Weights of a small transformer language model: 2.46M parameters, rotary positions.
Each number is 128 + 32 x the weight over its row's rms, rounded and kept within 0 to 255. Layers, rows and columns count from 0. The size above them is the row's rms in percent of the matrix's.

# layer 4 MLP down, 128x320, rms 0.0739, rows 0-7, columns 0-159
size [105  96  91  95  95 103  96  91]
[[159 105 102 118 159 154 161 157 167 153 134 164 148 168 129 154 189 151 133 155 133  90  91 113 130 113  89 134 155 116 147  59 125  58 107 129 160 135 180 146 125 179 190 117 160 123 125 103 153  75 127  94  99 143 144  48 144 103  74 143  71 137  52 174 116 169 121 124 101 144 145 173 127 114 174 209 105 204 108  99 107 121 161 151 139 131 128 111 102 110 157 208 135 152  85  61 102 101 137  96  71 124 117  84 129 139 125 123 113 164 190 138 108 130 190 195 129 105 103 194 126 118 117 104 164 135 159 158 168 133 118 204 151 138 119 145 115 133 162 168 101 111 162 184  94 171 109  97  97 170  87 122  98  94 139 121  87 119  61 174]
 [128 124  84 118  72 114 175  95 124 109 155 209 175 109 165  96 130  89 143 189 133 142 127 112 134 106  57 144 105 104  93  87 148 174 127 158 138 108 167 153 142 141  97 156 178 136 125  90 184 129  77  86 159 102 146  89 134  74 111  87 186  94 111 140 106 148 183 143 143 107 150 109 135 125 133 158 136 151 151  91 163  91 112 132  61 108 107 183  66 200 115 100 176 120 120 190 136 159 171 130 154 128  97 126 167  84 113 137  89 170  62  76 119 148 163 177 141 103 130 129  98 106 114 122 102 175  59 124 129 102 113 115 184 127 146 144  68 126 141 143 144 169  94 139 155 199 114 131 172 100  95 150 144 153 206 131  84 106 155 150]
 [188 117  75 159 137 159 141 175 124 130 135 169 139  85 172 108 174  70  71  80 122 140 123 157 114 136 152 117 145  91 159 172 116 128 166 106 145 111 170  83 143 146 152 144 120 124 172 145 121  49 104 133 190 132 118 139  84 130 144  92 118 125  77 155 103 113 130 182 102  89  66 161  75 162  82 141  66 104 131 126 149 139 109  73 210 134  97 137 122 107 131  75  89 122 128  91 112 124 119 129 158 189 190 145 117 163 173 107 154 167 183 134 143  84 183 121 123 125 140 175  85 164 139 145 179 144 130 198  97 122 156 137  85 104 188 151 110 119  95 152 144 116  96 139 140 216 161 119 132 124 184  94 126 166  58 105 213 127 141 161]
 [121 112 185 132 130 164  77  51 138 153 134 141 124 161 122 131 109 116 134 145 197 161 119 118  97 162 151  63 111 123 108 133 101 134 107 123 130  71 151 154 116  93 163 119 103 111 130  72  91 131 184 137 149 100  89 121 112 181  54 155 106 152 154 185  77 160 110 218 135 165  71 145 135 155 130 141 170  58 164 116 143  98 130  95  89 170  69 139 135 119 152 108  74 151 117  95 145  85 156 140 117 126  74 137 157 136  30 118 174 112 164 194 145 178 171  70 117 128 189 145 144 119 114  67 141  97 143 159 167 180 133 122 112 111 113 101  97 158 137 122 109 141 184 118 170 133 155 195  91  51 121 201 120 122 146 137 165 127  65 130]
 [132 144 118 166  88 166 166  93 106 118 157 148  99  77 130 115 185 133 117 102 107 112 141 152 152 123 143 120 151 112  62 102 142 121 126  89  65 136 209 129 189 126 146 171 111 146 121 142 109 148 110 124 152 138 117 101 153 111 140 123 157  89  91  87 225 124 158 116 127 119 106  72 157 115 131  72 104 147  85 175 130 120 153 135 103 151 119 122 130 115 153 135 157 191 119 105 139 101 101 118 108 115 210 111 150 138 120 176 183 164 139 153 150  73  50 136 119  82  99 162  71 155  94 143 136  59 134 141  79 174 201 164 190 156  54 132  92  97 151 114 124 105 113 110 167 154 145 180 128  72 176 113 108 141  86 130 127 189 131 157]
 [123 107 124 137 130  68 100 120 163 160 150 101 111 104 141  88 137 112 153 102 168 169 146 125 124 159 116  70 110 137  76 135 183 140 150 102 123 143  73 185 178 141 178 160 130 141 157 110 147  95  76 135 131 108 119 150 206 169 101 129 107 145 110  82 149 149 188  84 118 134 152 160 110 140 184  83 194 157 133 125 111  79 126 139  95 163 120 107 194  85 121  73  90 124  89 145 157  98 165 154 154 134 119 113 118  48 134 130 106 207 121 129 170  65 163  74 126 146  92 135 147  64 164 151  92 141 118 154 123 102 136 141 105 100  17  83  60 182  93  78 154 104 146 186 158 120 149  86 160 123 130 193 146 103  93 132 139  95 102 119]
 [ 80  97  96 158  93 164 143  82 104 143  80 134 129  66 134 101  83 113 140 133 123 161 153  95  92 130  95 132  85 103 174 147 148  61 129 115 116 105 145 106  74 118 156 149 121 125 158 153 146 113 153 146 127 122  65  93 102 139 137 201 150 120 152 172  86 150 126 143 161 166 115 123 140 106 128 173  97 111 133 181 159 164 114  94 145 132 139  75 106 114 149 124 168 143  69 129 121 143 123 109  66 105  94 174 156 157 133 122  67 176 175 143 151  77  96  90 147 161 143 129 175 101 153 116 110 158 103 130 133 108 167 101  77 139 127  69 158 131 166 165 141 155 126 135  47 150 172 127 125 110 119 137 155 138 121 109  38 170 144 164]
 [121 132 159 122  87  98  68 121 130 158  93 147 125 129 181 158 132 112 179 170 143  82 121 127  97 159 140 102  94 108 149 107 150 149 131  82 176 163 147 159 213 137  99 132 103  99 119 107  99  94 132 111 141 197 148 108 127  94 120 168  95 134 129 146 164 121 170  70  72  95 168 148 119 129 109 132  97  61  95 108 123 106 143  91 100 121 142 113 117 129  96 107 144 190  99 173 139  91 136 114  93 157 106 140 100 125 109 168 141  98 100 124 143  92 172 139 160 108 120  78 210 121 154 108 158  98 149 141 220 182 137 128 147  91 142 102 103 127 133 111  77 169 144 136 135 179 116 204 134 114 144  88  94  94 135 149  90  67 221 110]]